config.toml
vocab_size = 1024
norm_place = "pre"
rope_fraction = 1.0
attn_scale = 0.125
init_std_qkv = 0.0232
init_std_down = 0.00237
lr_head = 0.0134
max_grad_norm = 1.0
warmup_steps = 200
decay_fraction = 0.726
batch_tokens = 131072
Each number is 500 + 25 x the weight over the matrix's rms, rounded and kept within 0 to 999. Layers, rows and columns count from 0. Numbers have three digits each.

# down: layer 8 MLP down (transposed), 1024x256, rms 0.208, rows 896-913, columns 0-255
# gate: layer 8 MLP gate, 1024x256, rms 0.211, rows 897-914, columns 0-255
# up: layer 8 MLP up, 1024x256, rms 0.219, rows 897-914, columns 0-255
down896:474538513477514464503480508539512486460509451486454515473494515529504495511513471525511482495499457489504511489502497516454494516491518536522509516515492571499486474515503534535515494491549514469514515490493501459526493520494542481449524516496519511510518478494520455495493497493534516436509526531508511505497502480506491475476507545479484502485460477499506506511485483510540517521491520498529505496512508522493494515517499480497495495538498459524503555481548450527506522461501448501454494495456531464527488529492539507475502515480524547483496460535517504495533503536522517454460471505497485506489477510460499557487508502548524491484498517503497509495512499526507514527539468528525546509509467515521490515509474498484461520521507547486499514484511546530500497458526543
gate897:491488509474523469469508547464493497502514488453497541465499543525499534496533523523505482559558485493455489514508477537468477514444478493510472467528499506545467495494515521516495481508502472513463524482478526496522460512471546479471491521510480478462526476551533473495468484521520508475505481478475498495522496521527560499506521511499507523533514500467480456516508529519515502522501463482548523466502512537513499544482502519471507502507499492527492505527499513505487492528513521488483489475493483562481486530524453460487481509470513461508517494530529503539516451520448499511473511476507481506506517537527480504497513523474527510507556513508528506540533519507476503538584508467533515533555510504473478462490467489506518520485474511500524497479524460453486478462500506
up897:523511494543481504490478484512532541488466491532517513529525529454494468478521512512497499518460500521502492536473486490531517512462541477433482509511536514509534533498482464526499516482468493521529492525447518505491478517489550502534442490503506513528470459571510485476490494489513478477567471515449485506487491531483531503495519523513537488513493489501475487511537462551504504474532509506557484511465494477551534501490487512487530523535526445537458552485495424471466508519511417472460499507513466529515508456512457490504476524478506527481526501521500505514464481493536488532526506453559470552493479520509494483520483520520523525497487506462494541463509518503461478508527477507514457497528507458445500516499526510524501514507509493532493490490549485474463504497521491
down897:480494501533497514507476489488461506532487487514518537483486503523505528477510465517513499537494489514456476517471486558459501534498481515501504499476475524542503490491500514501543495499495477509479452513486511496495511494483447515483489474503485516507514524489507465530525478525509534507484495493520520509511492452488534470492507505477443480494489507476502458460505532443515472494520507535480529515482505521483511504482481497492506495507516509492535464517508526483459456494576481512537509453463519478480509518463458477545460502499482495491534534511516487492516472520498515489486533474540453492485526487528458499535476491441428461482487474495524455536525528480510492494528523532468508503495467541497502513503460479530508485515520475470511536450450479500524518521509444
gate898:503510469457523456494526517467487509501501487487525469492482503462521500499497509494516501502502499510463475504553478502515562509454490440509485491437510515490487495520479504485508473467518477538500526498484486495524509509537470548525473471474487511497472464521459498501493477490497526509528507518524526486472470481496526497506506484514505513506532484517473521540448489532488491522491513524521475533548524502487526451506503514528476524496500466526507487513526456514549511504544470539506484499479498515493485527450500504519521450512483494461438471538545536491525505536501470479510493445513472498539480531487474426527526502503515520516483461471525518543496508486548520533494477508523492519475479453478507496511473485555497475497496490549509523537496497485544506538490502
up898:524479473480474485486534511514503486483477464451462497487498466482509497483526517473493485543462488556518511525463490530529475544525541516517503567476489483534523484501523507521505468481513478497503504528514536490502464491509488511539513474497491530515477460543522517506519475479484524513515481535473488491528492489542502482462466459489520463462499494539489489547530538504497511557477501467436514513497497481467465517494475516491495522479458468483493547513499527485492489474472515513480480513507498530492525481501505481468442497513472476483498431521468521530473518505476527516487511504484495528547467499496471534476507487489531516460461515509505542520491487499520533521520533513505513458486460502530463519467523519471511540507535504489524518547514489456465515512509559
down898:493513494519469492507504509479503504486473487475486456496478491508515499483498476454505509524506479502490502498471492505532482528490480518478555481499472496500519480465459482504517536486552482537509545547507506489488466475487520534485489494522454517542468480505510471517436494487543468484504507517489503478514553484533451474493495490446519497520557525455501468520520509500518523504512470510505541514498553512524474468517485506446469506490477504455473490529532514506533481529519476517481538488534467469502445495505516507506509470516544436461517505519507513528492493480487479492492463537459458516525510510498480525468564512524512522507540525498487500492496488452490494447545494516493486557511487563495496445526495511518482484481481482455514506503491461487523521523533526
gate899:478554510470465474511485503555447533458554493498450502505517494492508558461476517552463498504553497536533474521493484511523494545475461457496511521507516459473463535502476507505517491512508496536457494523556521482481487453510503457527516508494475548487503516501498475460501517497523493547496497511464516507517497488489544546498498498459512484495499464451456534460471453516519531545467506476519493498518501482462521490440491466489460481460500525522479528471511520470481457529495564532519457450479496514470487513469456536497531537486494509499502523474503541490495509513515479477503497508513461465462513451462479513476497462530532434474508520491532509468523454528460515459507497488522433488494485536490470529493520518525482563509475446508466476506473469522494470532526526
up899:522518508535512522502493528474485497476444473539543516537507513488515507477499514523538510536494519473503504479503531504480512485533477498488545462442478516502494497525541489453498540517448541474525529501460468484469478496509495583446504501506465506501538489501467484534546496517493465468547501507511520478500496499500473539463541502510503525530512506485478491533471514527504533493490501507483501491493517464544455496504508495468544517523527504525496503512542515498498502453468469532507503524469476529526463488509565462448465487485491478477511498515443513457486500475490470480513497522506523517466514464487479535507526518520490508498510504489510505523466498496516502520515502483512501525489519499495450502502526494493476524464558511474499496495454482483456505508493448
down899:490524523519539535599527486504512456492467502525490448499503481513525536508471486513488465454503524486537492481520479498519533540490508491488471523500519470512497471529526475523507508502423467536501499492514550489485482486503498481482513502466496499509521547525517518486491459497488526497489503459506496500476486515521503529465511484502528507508497508492500522496507495462502519504525460482481482471471534517486516442478450477460458476471527484524445495484487569546492492481494494491545462497476502497478512510551499510448473472515504544506531515526484492494472523481506488512557501528482484472448505468495468501512496522474496460470499498470503502506457489468502503510506532468462508511529504468526492515539516519522538485499517488502487546505493526532453488501537509
gate900:504514484472519508506488475510499475483536507544493501543513558439521501490498507501524530466509505499482454540513508507553507493497492475541443530506492532528495480494497481525507484472504493468480545491493484490495482513462535511525496532525499476489488520514479488500446458472536512494534576528489496540515522544503479563553541502509513513491469468505563507497476515536509489477550484509460458494502465499509505528493472495535508493485490499465481446497506497502489492491487515487480523520470524508521514492493501546500499488485528517492411486476516487510506430496476500515534495497472444513494480515541499501500494528463479499539524496452480477459491491501489489501495536471484489471506515530457492506529526511492468524539459485512515488502526486511512488538492510
up900:486467463484537534460504489484519478487490513550490543490441491558471500483528514537501468484517536541555449485503502499534465498500530492490535465509483516479501482520509489525518509519465506533540505490481528506481501502516480458480532505520467526478519502531539498546523487519495505496508520458486497506504522499459517525487503539507453489483523470518480469486489484446479501528485470517497478479509479509526532497503504508508477476522496504508514496478515494554493535501520480479452506531497452542556504473501544479520473548483492525504495516513521507498509473532475482469522482489526458536511519497490509504496514486517495503492535489498495481532557487513484534478531484524486477508458493528518545491515572507487468476469495474522552528502525533450531481495492524
down900:474495502471453513461505463513479467475485472559507503537499477560482508459549501460500473503515488509512498514546496484543532488537552491537527522504488513517513476507476484483444538535533438513539450534540545470482420506488508504512500482457530487532468528487479471504502507485523489473517515479527517499525498515506523525442442541521518497467505506485541520508510504525504472531504506531471513495563490502489517499494507513473517493488524488495500509536453489493461463482523519469512499504521495525490542521486508490470492495444505519524495474490427491472518526472503524493544503507506506496472527508483478470495502487507544479536473535498521472510484485523457507484478462489454474445479513514441510483475518453468514506492495489509489508520461508505524511509488480
gate901:478499488513462517461539457472553528560515493519521466513477479502467489537517547500515496487496485504473513504523522512508537520469518472507522533535511532486543477499499500530526541476475496474475491481513487522519503488477463546480461511488463483501520523451481431538460499511536496480515521470472498493514492489520473524495545504465500505486479457506488520495496504481515526461473509509484513505489522472495561495500468494528481515473479500489458514531530525494524506492501488516455509491516505504465495483480482491486504489521485514520486517522458531488489522520519477493531547498499489494495490498502539471471489529484484522530494460498486511485469445457483500499477522516475464500462491463477492524484491496487457473500540505511510458463468470517497498464558555
up901:476475523488526493476522487451511489554488510526508493464501512494473500539513497490543493503466520498546521538514488531538478460531534478516488520519526506509506466488536429478520477497526446482467487474499517501493530543487491541479507506505503489513519505526522452488481494486500488498499510449497487524493496518497489495511488498476497469491509541509493501505517506486472512493442477508510480475519482455496491496490493529479439510477466543469515497515530507490483492457525427518476464484490488516537481483472485502430491480507512473498500551521458447475541503518498503438559537513441493459523501501468515518498492504480458508495512497519464523502489501496530505490475508518447504506460469522521524455459512531476477535513491481478494515474511511465498531512492489
down901:525502548495480485525507546493507511491506507471475495446502490456515488483488517513522491524526446483477490514431520481482504508476479505498495492499464557534497496535502491501467457497516512532493530520478456527573500497525540557499523496494511473534501448493516474499480508496488519479503465581470494558495506487484519480480500494477516491469507529530504463502479467526471524536504481497490527504493506538464475527503471536479460495475472508469499469504464484502531488476500534484513478496486527505503510481504504553541507538509504534496537467505483493484505524510533496496537526547475505509487508514475492523475496489499492508524493505507503486512521511492514504501504552527556496545446500505522489512523504496483498491499503553529511492443518496529461485538495458
gate902:527492490510490494464512530465480459554498534489470454471460476512532479482502513499489504539520531486463538504502485550510492500504502464482493476496498496492492501536481489458507452513494497534551480493503532500485542455478474537507499488494463550472481466480478547541503514535474546495477497527500483515521548526497487524501522515496566477485515520492540513497480515508509504491479519492497478492519489469499494455496471470514516500504506483514459509467494503454517486502512505493499524458546482470492506473515500501549519503546485457464523528496533461503491445460474490516518515512496508474496498505505456512544511509523498514501442488514529478515488511484478444518467481517553504500516529518505475465483509519518495519531502517519491498465525530460478488499553501
up902:519471520583465523527439533497553535515489503464493527492532467494494473514481482497539498511456534492518495536503494467498478484562484511502459514520485510519514495509527506519527548533484504505522539512484506472462481520494515459535474479537497458500536483515525514482545483541526481480495518497467542534464504488562531496524483503533454491524423468500488519522467487530507512457476541495495522492483474513477474478525484509469503488452517501515534529526492456508455535516482553467501487504517495502529524521500522456491510494484518518471521489440469517504458486472510498511493477492457521497510487525485502510523487522532518530511488508520507493440489480530521526487501568521467511507469499491505531484500476503470474513527458455506498482467489487502485507510525505
down902:503501482457490500494481425495508537514465459482516529487499487535487471528508526492572513504487508492511492474486520504523536476480526478505490536479464510484538502486526488505484475484542469491504409518514510432494519501477465463478494520467477454500492472495485518516530551519530508550519523521513471526515466505500513495437520501522487520546526481521486483515451536488476535489536490470506540517540457462492468513517468489512536522508519504474472460477512489537460491512535542510491518499490520546517466475473530496467481479537498473516484500514493509525487529520493494530473505521488455498536497488475518457494486535515505478496469471534470563518521499501503517518528499497503472482533483516525519492506508541571503511497464508457476526542447497516509504486496499
gate903:473478467503537479499539484500476494527564510531526509524455506507542517526497486521484530508465521507454501532481502497464449542445475501546517478505481498515542512525527499494495493487473474517498551555531511546516529493496470508501467498526469510534494518523519511503530529463498494471528536503504470502483508510507461442496482521537516563510499523492470520525480523482488503513500482511497472481482546505495524517507501498546494499499519485481470515514490511463500503494521484465472507492491506486513516500475496493515491499519504544523503480526473506491483505498500454502505523450494499557536498514497497474523525498535520488496517510501521482497518517511547507513458521474499536495497465529507489447537493489464513505512541502500521486506522518522448490491509467
up903:496493492498522499500481526503494514501469514501561524473516476483482513537529506495473465505548446511475525491481456486504422518473492548520503505495453460488478519519519457477500464510476516432479459488475477489484480502531547508483510508498512501524529515515491447492525483529519538453500510492460451503499514458478507517511501510477513465495493489542512481457537483482522496492500519520478514547504492489485496497502485466485491490524473490524524469460440464462498506487464502496486522457496470551543480483497527480512504498476450516523458488459516506490505456505501486507482481533499469567479502520507546482511480488516485498518496517507531482509517482513452515546472507444494489506513545520483487531483498518548493509516476490499505496479477467487549488536510479
down903:494487505501511551515456470500517516496477513528492491502538473522485485505490506486543525484500528493512524517479497512507480490481453489498524513490526505482471454547503543485496502447535506495480513523508521504494486514499503502489514490521463483479504462507481531549440518504485546511493470457490483511452491501491480499495514389503527543499468519503486496533475466472496525507515489485507499511499526477529462495471493511510496494490524511489530527520513484470531503535475521512523505501527510498484504520482522494484488480490527488518498514520446513515471486516491501510498490498527475484514501497495543468476532487508466507498493502516500516508471474495512505493534490527529468542520516529523499506445530494531477494467481523495470499507494468529472485459521516
gate904:497527503497494502508470499506531494459459479495493506476511511471496476489511471494508469550489502505473486489522561477472495548479517496519482519496513540504487519455542489508518500498515538549476515495489512489452477485469511491467465495504521520502472482518537483482501471524510463516553533486503528516506476475500495538451498527492506425479499467515520457512526416508444533517473495489535467487499534495505484567446520502495500506518534498494465510482504451462506459528498545507534493487516485497500525539501512519528555483507534545521504513534512546491436503553505513468514519481466542464469515546502503489503497468470507478484503490481508529546467507523468497453521459497494502510516527478529490445504506463517466497491484506489535474519509513494473562450571471
up904:486469533535520494489447566470468468518478489504461479508505505524478496490509497451489473537509455500544512473498502513527519542518483506452495517498524519526486447513511477516493489492440536516455506479531479515504465493521506549491489477536525525501476489517538486500477505536473519507478508494509492507471509478555497494506520492461519503493498472508529519558474461514523498497491522483453479500503495536524489495477523478518480460540552492493522510481545491520466466520505487513480544500544507506497489508490445505462529488525514584472494476507438489481459473513470520459473494490498499527491459507489469469532484491485505553532517511511535528489540480500523479511523473495519520475484500500498490518528492518536511492472538537505529501454483512517525489464525528
down904:501493539503521486489514481446525496471517539501445502505554458464470523460500492492457518503451495540507478489521498476493455486503497526498536532498486463499479477459507483494474464520517541524472526529491494491515524521487525515475491497496517500454494525513517526483544486470493492520473495487522491488471507478506505475512510464514512461538495461480524552504495483582498521486451485525518485551480481531524496497551515511515497500468521504510499465568476501507451489484512486523479539479545507505487547510535521512507519488483487514530494505488556482491517501507502485497476509479499523526509496497543523492519496462560542465492523544526498497528532479464530485528476509517510446518505473526502533486520508458463488508481474549494498503544502514533515479510483550
gate905:513509478514498505506541472485499479493486516500474495511526494517540478460484510472472517501502427532506505532472531503498498486479516502510497453497535467510526515488506509558514425478553499475527519495507502478478490507486535478472466477477479510497518504501447525515469501477534505528520507550505551463484506455517472513531480478488502497513476524464418502495487472465494481457467495490496465541525521499498506507516524515493488513496535459483448526507530524483492516514494507485527493505534495507531511490485504524496502522482481518496486461534480499526490484517497522513498461479493538464454535466527480469484511487446525487478561473487489549532503491499475515540549504495540532546465474496514481481561509531512496470503510494492472505496522493492512493511510476
up905:483491512502520530526537485471514476541532578483539505505528473477525478453532477476510536484469492543520491484493464498489523471534519514557505511528542485522485525486472487489527535521513513437489513538509449523453480486506512505451477502500508446478549491440495512479490518509499503495508492505492492503490513455485522493464480444555494517522446479495465471483470510493522485487465508538516475515520491480491448508476486513512509512547512475502504478430506504488479499499521503489515455507510500529461544472514491473495483468493444455507520503503488473503479487535453492533466472501515476475477508506481499542473515527477482484472514494523523502471515474505493547501505500498510501540492459508487494499501570499491535511534464482522466503472468460468542527498490459
down905:481517549518522552521482510512492476482481483507524489466480449516493487478476474509494494483526475536527541491507479498536475462486445490531479512454466522515488503571455513463482491548482486485548508506464503515488475504521496486494529469501510529502526491531487483532436527484509537561549472514461492502503562491470504511485453496507458559517464472461501492510467493463523488492547469513516497524518493508496473476544520515486514514476471495475497512507497508516491537499520508500540497481530486502504490444500493530480484520510462491553533495507523457456442485512457527486503520542501504508487477533469473486500477514530505549499525500528474487503495543496468407471486504461536529468492482511488502495473508502488502522531512491508477528493486498483511482480510486
gate906:488563490514492489493505513527484448494500477496533552490511548508486502482480516496494514476497526499479473471512470512514530511470476496460509524490525473498496469543497534504509506516508521536481503481482478510525498541498504519516539489490517502520484460519465513498499469524485468490516479496494485480529516507493463494541442464481530493501485508483512494540508480502496506496486526480489499503497502523478487497479527503480497518517472512457454512507473476519505473494519499525466494511472491490528492513463507486514503509481468470497473515496482537510514450524519492498500545497516488481475515497498502504491486528477488503522490488517539464498495495494487490489489489501538487554489523481480540497492495486536505534506549512523555546534480474506483488436467493
up906:466489499474478530483499510547522455506528452520530528508495498506537500485534505480493493484498476484467515482508506479513534485521476486490517533457502537512465517525508480494540533496474499550523493513527452516518503526512496549540531488467456512501508488499513460461526486515501512467530572512488490547511502505480546515506456496492498464505468493524507502500519515487505470501466447495505504513463489506527472522499462492479535493486512511545461486501516470522493513461529513479497480441509511485525502475521535488493502505514495496526480469474490524538470476484537515515497521499476532462507492529509465498504505537503494509515532499523505415497519504501516469458503530524499512483489527490492481516517453517513514502472509499530486495495522525496501510503513474
down906:510466485551490469542446510511500505475524491491500516493518505466511489507503535508478505490488533458503507549480500499526527519472535497552508511518521517486494472520470449527554495535496526508476457505512536475506507502496521458527453530513477473483521505521517505501511461515494477535473515479507505505530503536509493492488502493510482493478485517454461497528511511474476456503497497488490471498506525520491502504502541493493504479451477493528516535483475500521501503507470508493442501475489426517515500492483500514491488481489468544506479519496507494507442470534487485487505505513509474523508455486507484495524487500559505537518512523459507489509537491467489511459492462451491476492510521519516531494498491548521461503486518501523460497528499471443489490464503493
gate907:499531482491508496503553513542465483489492493572462496497476526555487503532497518503524510459517479485496508517515512481516530506491488514528530500493503520535552505464542514480464469495484507508457539493529464498502472535501458465482489495512463475483492508469466507489478505500503470498514498459530495436457516468471529530497530507528537470475480519509516522486564516480504485494516532495529482480530518522486472503476540447516463512481447481484490511496525505488478498461510509494498500492519509485510501461510482464504492500500537541469501492502507504522487498520478505535542515497487510497542509483523511520481442499533499485466496518432485489543555494487513482539505499495501510517489478441497517527513501478549461495476459504492517457498492494479492477541469464
up907:499475525504484519520505454476498516527494498502527522515505494472547528520502513473488503466522489500447516545510546492522467521475488525455499505478535494488493508549491480472496526513524527509498504514547520494483505477525526461497503497530499480515537474441502474531501511503518501529493466488491484511526495506515526498479530499515507494506475476488495498487513509471470522545539523469504522473547500498515478491499497485475516485504509494501508434465489490442487538498503496510514476528509506490466519489526475510486470498452501444462501485457527519492505504528510473490488499492501490520520469486481514505466498550546504452536492536489521520491544495474479513496528492464456498501488525512537535501479481480474513508510496497554511469485490545498483477498502502
down907:531475497504519516459488523528509514492527528485533489477478513506474487517536541474494532499478540494511529582485482518500514489479519512506521497546524484501541486505515524504501482534491493534467537497516489509520541527490540472490485498535473499489530506494487513540500525472508522496538539435524502508502496516513507540523554488482502528511508500480512506504485510512487521489523501537519497507493465468502494500510493437497477477468488483483502517501450539525499498497492473489469497523526496539483508469556499544488491509474539488474530543519486529496506525529515499511509528522475534484540523502471517512508438455524477519521533514470538515487498496495498482521504503468485545508479500488460549509450510511522453466494499517464481504499462537488513486502462463
gate908:485506479495541479515478492517512486506481472470519472540471471476496552512445557517508500494451509487518485495547465552493516503487477503525524514518524507500494494501551523503496518503461541478486481514441541466507507511463479549496490487491482512490479532499530519499468505525505508507511539501514473466516510470487525537526486483473497472483495515514513519480481471477520521511472497509460551521530507534473513488508515503499495489489494491518500559511500544486473541484471526481494511536506521507550479449464512475504505540582509525504522463455528509521505501500479476496548477470488489502503424544495468482513527483495464480483489467463524465524444499470465514527501438477493522543507519492496538479503482517504525466503513489526514514519500518481527491536514527
up908:516471491485483489514475506468504517479494518493509483500500442535499522471506486529533480541513507491504536487473531512498544485544542525522518535490474533477530526474499551499518456506538521472552456474484528479467472519473520479526480503521504498472529494481481506466479518519514483565476551498538480454502517505476481518476489514471476485533521530501553538535493483484455489491518551488489457485499517476523513488510469524544535500472476491520555479503469513513535507509498563516507460488536506517546510492473506472502508519533519536503527468538515511497442550491520500478487493493494491523515486492507490485523512515512525543489511504490490496538492513529522497473455516556482493500479469501485489492508497487485502475500489497490501478513478524523519511514513518
down908:500491532528511529492508456485497520497511498543481487517485491517453483442517509475513517476490513531478587482536499495469493496535537519541483493499545507465489490539553536492538512473515491509450500463503492529494507469508498505475514494512522543506523493516491482508511485480511528477458491482486516508467474482476492496505447496527483476534459523505453471473500505508527485479492456495462498501504497526448509488510485518534480467510482498485547474552488452499502478485511489492489519483513502497460491489483471505480454509485490473506459514470493500483556467538524436422518542492543471539506528544514480519526474498534470468491538498525461539509478509512471514548488503562501499540494467531501499570488519515509493500488499470483473461452502448507501522499506469
gate909:500458527499513471462506487471451520505486550492500527523513521492508479476476488499504450469487533514477538469493522462502508477496462509477533517506466504473501495498488484499490512485489487480510544492530514545483452495514505498524485512477511484479495528505536484535480501523498510507503489474452492506497503494442473482539496523486492524487492518507538522514551472486512534468489511518475498523490491507515473470491489519476519459492501546491500475505506489452523515514521501527507507475519492520494523479514505552490501486507519506512489502503494486493490474501538477517463487506508501487495502503474504476529468510511494512464496483520457470498488523450498509471491506485501516517513522499486514502509516480453546530540480484520467495490524499541535478520494501
up909:480530510534494485545488485476508503499486525529498500486517494462486489498484514452501520484483475500530498480485491481519499476474486464478480475482504483481500508475495549501513533490524530506486477476507463496469505497518489529497461486485480498456460505521478477501514514565522517484448470508487479491480497495505488495465480487523483491517504477513504479510471499479537478456508492501552530487501540523509503487524499505549480513478516500493458553482524462488493468491530489507541497508527521516511516468529472481475487512499511500501520520498515552501485521496467473503492508524498497483498507471452498479536491548464501518537489527494491497535511521488516480544471490517496461479481494472492487516494524554476490505517483487500509535493471459496477503530486472
down909:514499493507497478484521512497463463520462504491491495527505521475490484499509477478515483471494535510520450492496512455491523496461499477520516502490477489477506478470542517474499539473471441482473483455454446506489461528527496494488450447529487537505523475502526522534531521556492536524526473484487489490471494518500485456523496506502488511513521538471508491456522505484525487471481455488496460492492516515512490514481478517494536507510486506493487480445501526504471498475534516565504542512508528531517531460509502495472478485490493490478529479503485538498521521512533478497497496505499513452529506519489493476515438461482525524505514531492490508500526458480530495499501515546467473528487509502483479516507492485502534493503531474527537487542500491536519457522526492
gate910:479508547535504519464484468499510518527482527505518518480562554521526472477540574473452482468544531498472535503523526496490535476513458489507507496494480521522511485479510465533553462500526503471472535502510526469472462508488460514467502502499529477482511507488532488439507497482501501506503481495499532556493478490496578533528528482500504484499506506495511503509486483523493497545494545517543530495518531519497517491533499479518516487476461489484496469545527470540420523499496476478518486552517506502535547468515520508480491483500493463528563499457535526542506478543486489511514516495501537510519485530482532534526455473492499503474492540427495485438529520458517526503477497504531532466495459488514506514512491498499455527488488511537484466525511502525507569536489516
up910:505508508476481520515524494514505491465506503499498502519493486489493510491506476508491508489531505479457532528448496514477519511521506559481473507484496488510514488461491442501494479520572510488521542536470474465498523525521464504505492547485473472460510473463481524519500541515511483455467557493529508483442502525482477551487482495528554546503550500486544472540519569488522500504502450499508486557456502539505478507544524481476582520506515544515512439533499459526509502501492518511538497484504512477517511484504472554489494487529479503534495469505583502523489479503490508490477518494546490470501475499513512529520516503510506469530554496529499496477442494545511504494535499522535517506499467487488511499503461475461515503518553536519468486516492544504530498506556504
down910:521505503523495495513514476478514514461546475486521526479506485498518476492503483489440460503457498513498505504507509483553504485540502505515499531498545485504497528481530489512500556455530492431484548474503511486451472448489477528510503497483563486460520536504541489498467520485484508454478525503498536505502516498522502501518479525515512526504514530489504478502540514517495521530467516472531478526481459491525522498524490513495521494468512499499479476492536483541486481495522543478478489526503514470507528502510473507503504522501491489530501478456517489552498501486523502506505509483478495451503510486496473479501472506481492468478485522430544474471458503542533497468484513449482512487471504500493495533527517469483515443488431434528513511551499518573529526507453524
gate911:477489442463506525469487485514499507505488533476528496520486499518501450513522518509553528520500490489466508489501537489524501511470528459492459532453474477497525511493498490461469484501461510488506491524480468452511495538472514494528528466514511464533500481459498500501508482550499530444498530455467501478517497494510513480429462474488542517475510490478523503523506482477487480520506527517489457491492532490529491509487494495468515465501519475471513531498494550467460499524486525517492497495541507486481514479452505478509501495501515532516525532504498540497470550515486501534519529533471495491565456453501487509499513532493513502516488516519481561509468484524505478530537474523512500503520507513529520538522488508522482451514529494498499489498479511522528468493476475
up911:513479497506489489477497469518513463482477478506521520505496509531465497499504474472482483481542488500533441447513442484505521498512513523446492562523529509513511503518522536506520474520526469480521483505489511560530521519494501509478494489518500526503512524502497512524482519545509506531476527473485534505536503470475512440513501470503487453559499479518466467463525517469507551486481489492480522454456490523528490494453509494497507520507498496514487450517510495508515543512514543523489505501489479504523467436494489498520520548482524526488496496534454544493528499459456513452497498508507491532496501522520522486481529505489480490463502514461528469487527498506492509472528515504510468487518535535447461487499520504492552489497488484496496508509489466504507510508425519
down911:524496516502505493460484511498499511464494511517532492562519456538510434500492484526504495510475529540475518512488502488514529490536459501459507494477487496497509514495545474511508503531495516463470513485488504490524509504510481504511484466471483495478522503448492524511501504489461502535512534485479509492506502521474499496517499568507498451452476476516488507529505498503521452511517538544521489542532533524489542484486488536562504544474475456461505493458513516478516507499472523468497511505499528466519515527530469477470565485481507566469543506464442509518494499503562481531509499532451528476497526497495522491517515542461476513488508496510478544475522513489519548498510508533476529496523507471498500556476522463534485511532484445502463480485466522515527480511524538
gate912:536507493562503467445488528472470473519491496504536521526541482516470486510491489500516506511501482483487525505509493562550516526490534509529497520531498514486507466503514480493499522496538515505518519455492533493493507442492522480548532520507548476532524550556503526511506462472514495506470504533481497444533486476497483503496492458501499487535477491560525526492485546531507495513539534536470501492492468504487512527504476503519478490497530504493479540453452448522500510479504508530510491506458563482487488472482559495483485542531485492534494500491466485541487483534436510486538507450553502536501504542473492477478568515548490476475481524500511513501493483528514478465503434496454512518464459562464542502520500511518489477516545469426442491541522514461492511500510500
up912:470522465492479522498520544509488511525542536495457490528451527496489559482541506447498457481525506514522496462551511541486465503528488512477516513473476516500495521493512504479508520499564512461455496504505496475472528492498489504492517497541507492487506527506545488539485510522471520533488441514500509474480531478493467499545523479451487490497500492505499500491526467516482515489467518482498491517517453522491488531497525512454471504520515516457445518449475482496516488488489460544531506514479499515530477493475476514528443532502524510521487478520517490512500518445461502465484488464511535507480497509528523520519515500483549479502524535440495498494520491521519499485515507452484524479501495461446485503505531503508483501496519487477494529547502473525514508522513481
down912:540455471466523474495506472482511470516497543485531497521473488461545518489519519515451523492489493520531507542556538517504507502535498523511475451483523468482484550483447521503473519510480510490498512531493489520519491538514435468513498491474508503518529479517512517500486486489535518508489527537474505523512476517457525496536494520468523513496516469516508528494496486450485537493478497448473526494479492506503553463464529461468480530528476503486465479529500497500472493516508539496551525521522460440494525522495509480489488489530474466497508476499530539506462516482506481493480504566477475528507525511538475513511496518494502521481496471464505476506503585502445497462500546514496494475477502470530495464492488480468519526508505529519543461489482493522496499501472514
gate913:496536478492524489465481480542480544558474498461504498506458535527469492466459451494535464492547472519502477518530510514492507532488511483515505499498584498459517480524496464481490476491534523545518543490484505503468504481482497484520519545472542477531492490517473484532529483520510520542534546506503470547498534513495501462502527513510521527473482531502521485535491539477502530463478513535499538503488558513513552495480518489516502484507528529546517497489502496524513464490550515507475500485499502501512572509464465529461518529500476521484495510470478450527442495488511517513486532492521521537483475510460510469481472474485504489491469490503507479479517480477521487557488475512499497468524431482473489477492489530503500479466456511513457486494487494507481507511524481
up913:466489480575482519497480483503461523477497525502446477491523495538495511513514435506532491521539488506493483518489514493468425489484496493460508545520517516513513497496542515529494517454479483518500488513525540463486520506484492533493500506478518542540493510512478564485537560536483497511463513487538503452476504478519513470516525501508526543466507528480512484493500496505498498508534507501478528469496541502539474519508499490528488465468489510499483480513499540499453522521494524469502535491504483490523469469477526479474486505481457516519487479464546526515491517496515497522489522514506507497510532498486506497512527498507538508508499485474526494514492538507524574455510495533511514480476466493521516490498456471505488514480500494476535490479497505557482468509523453
down913:520465524471443523536509481537550517502541496537502508517508486527507493483489540521485482486445509491465494486468547491496474495492491524533502513475484511491487479513531508504487488495444499495527502498513483497540486506503482493501482531498437507457547488513539492453518490472483524475513505521525571496486516505502538529466512481479464525484521432506487500485491478509519529492488507427498477533531461513465467478478538498472504507502513494514496472472538467484497540492469489497504495520533523538513487478547510481521485467487475497498492487526504526472497505498531490511520452466442426550539510503506460544529504477527490537488489504526517514482506501508501503506534479552498488496495490514491507487479495466486502502549524452521461487530505510459502526525476515
gate914:492534519541529521494538474528492530480529474558458523497526501451498499492461514492501494524479512524495474486496500496539444537539506476506484479506505517480488468520464496520547550512472513493546506456532518474502495467465517458521478465465516536503459475511492472548529492497515500460513484504524524485511499478482530510542534523499503468517501484478444441538528475496472508491497461515507491522530506562478495490525480494536535555493520523495481484480497528509490468513473473546542506498501501492510490502481481482487532512494467485504523510529484536510519510491505528550506496529498504530519521507439521506520474493507472527476489486535532504487485485505496529538463449488514527493489466489494523469488492525519538504515536497486498509519520515476502517491500499
up914:517472509543526531501549458517497510520503456516478513490517506548493505511505505501534516538495472499513472477448513528535523483511516500493471475476475536513485447454491527517527528485503478479536480514512525512462472519517457460509488484517490509562494538507529514526491534508510515535476524493521492464474463476506473510492483504458534487511485516451469486507511474501499453474510500514453515477492500494508515479533481526526477558467511536523495521481503498531520496470488506524512485479452452508542503491509482544486487502511500482509524513491504567563511529507498488539542532499488477504550493509492500497543500486521497515494529470484499508453452483455525559473502479471514523486489477494486520452493454510517510500523515457486460537481531489501499470501509464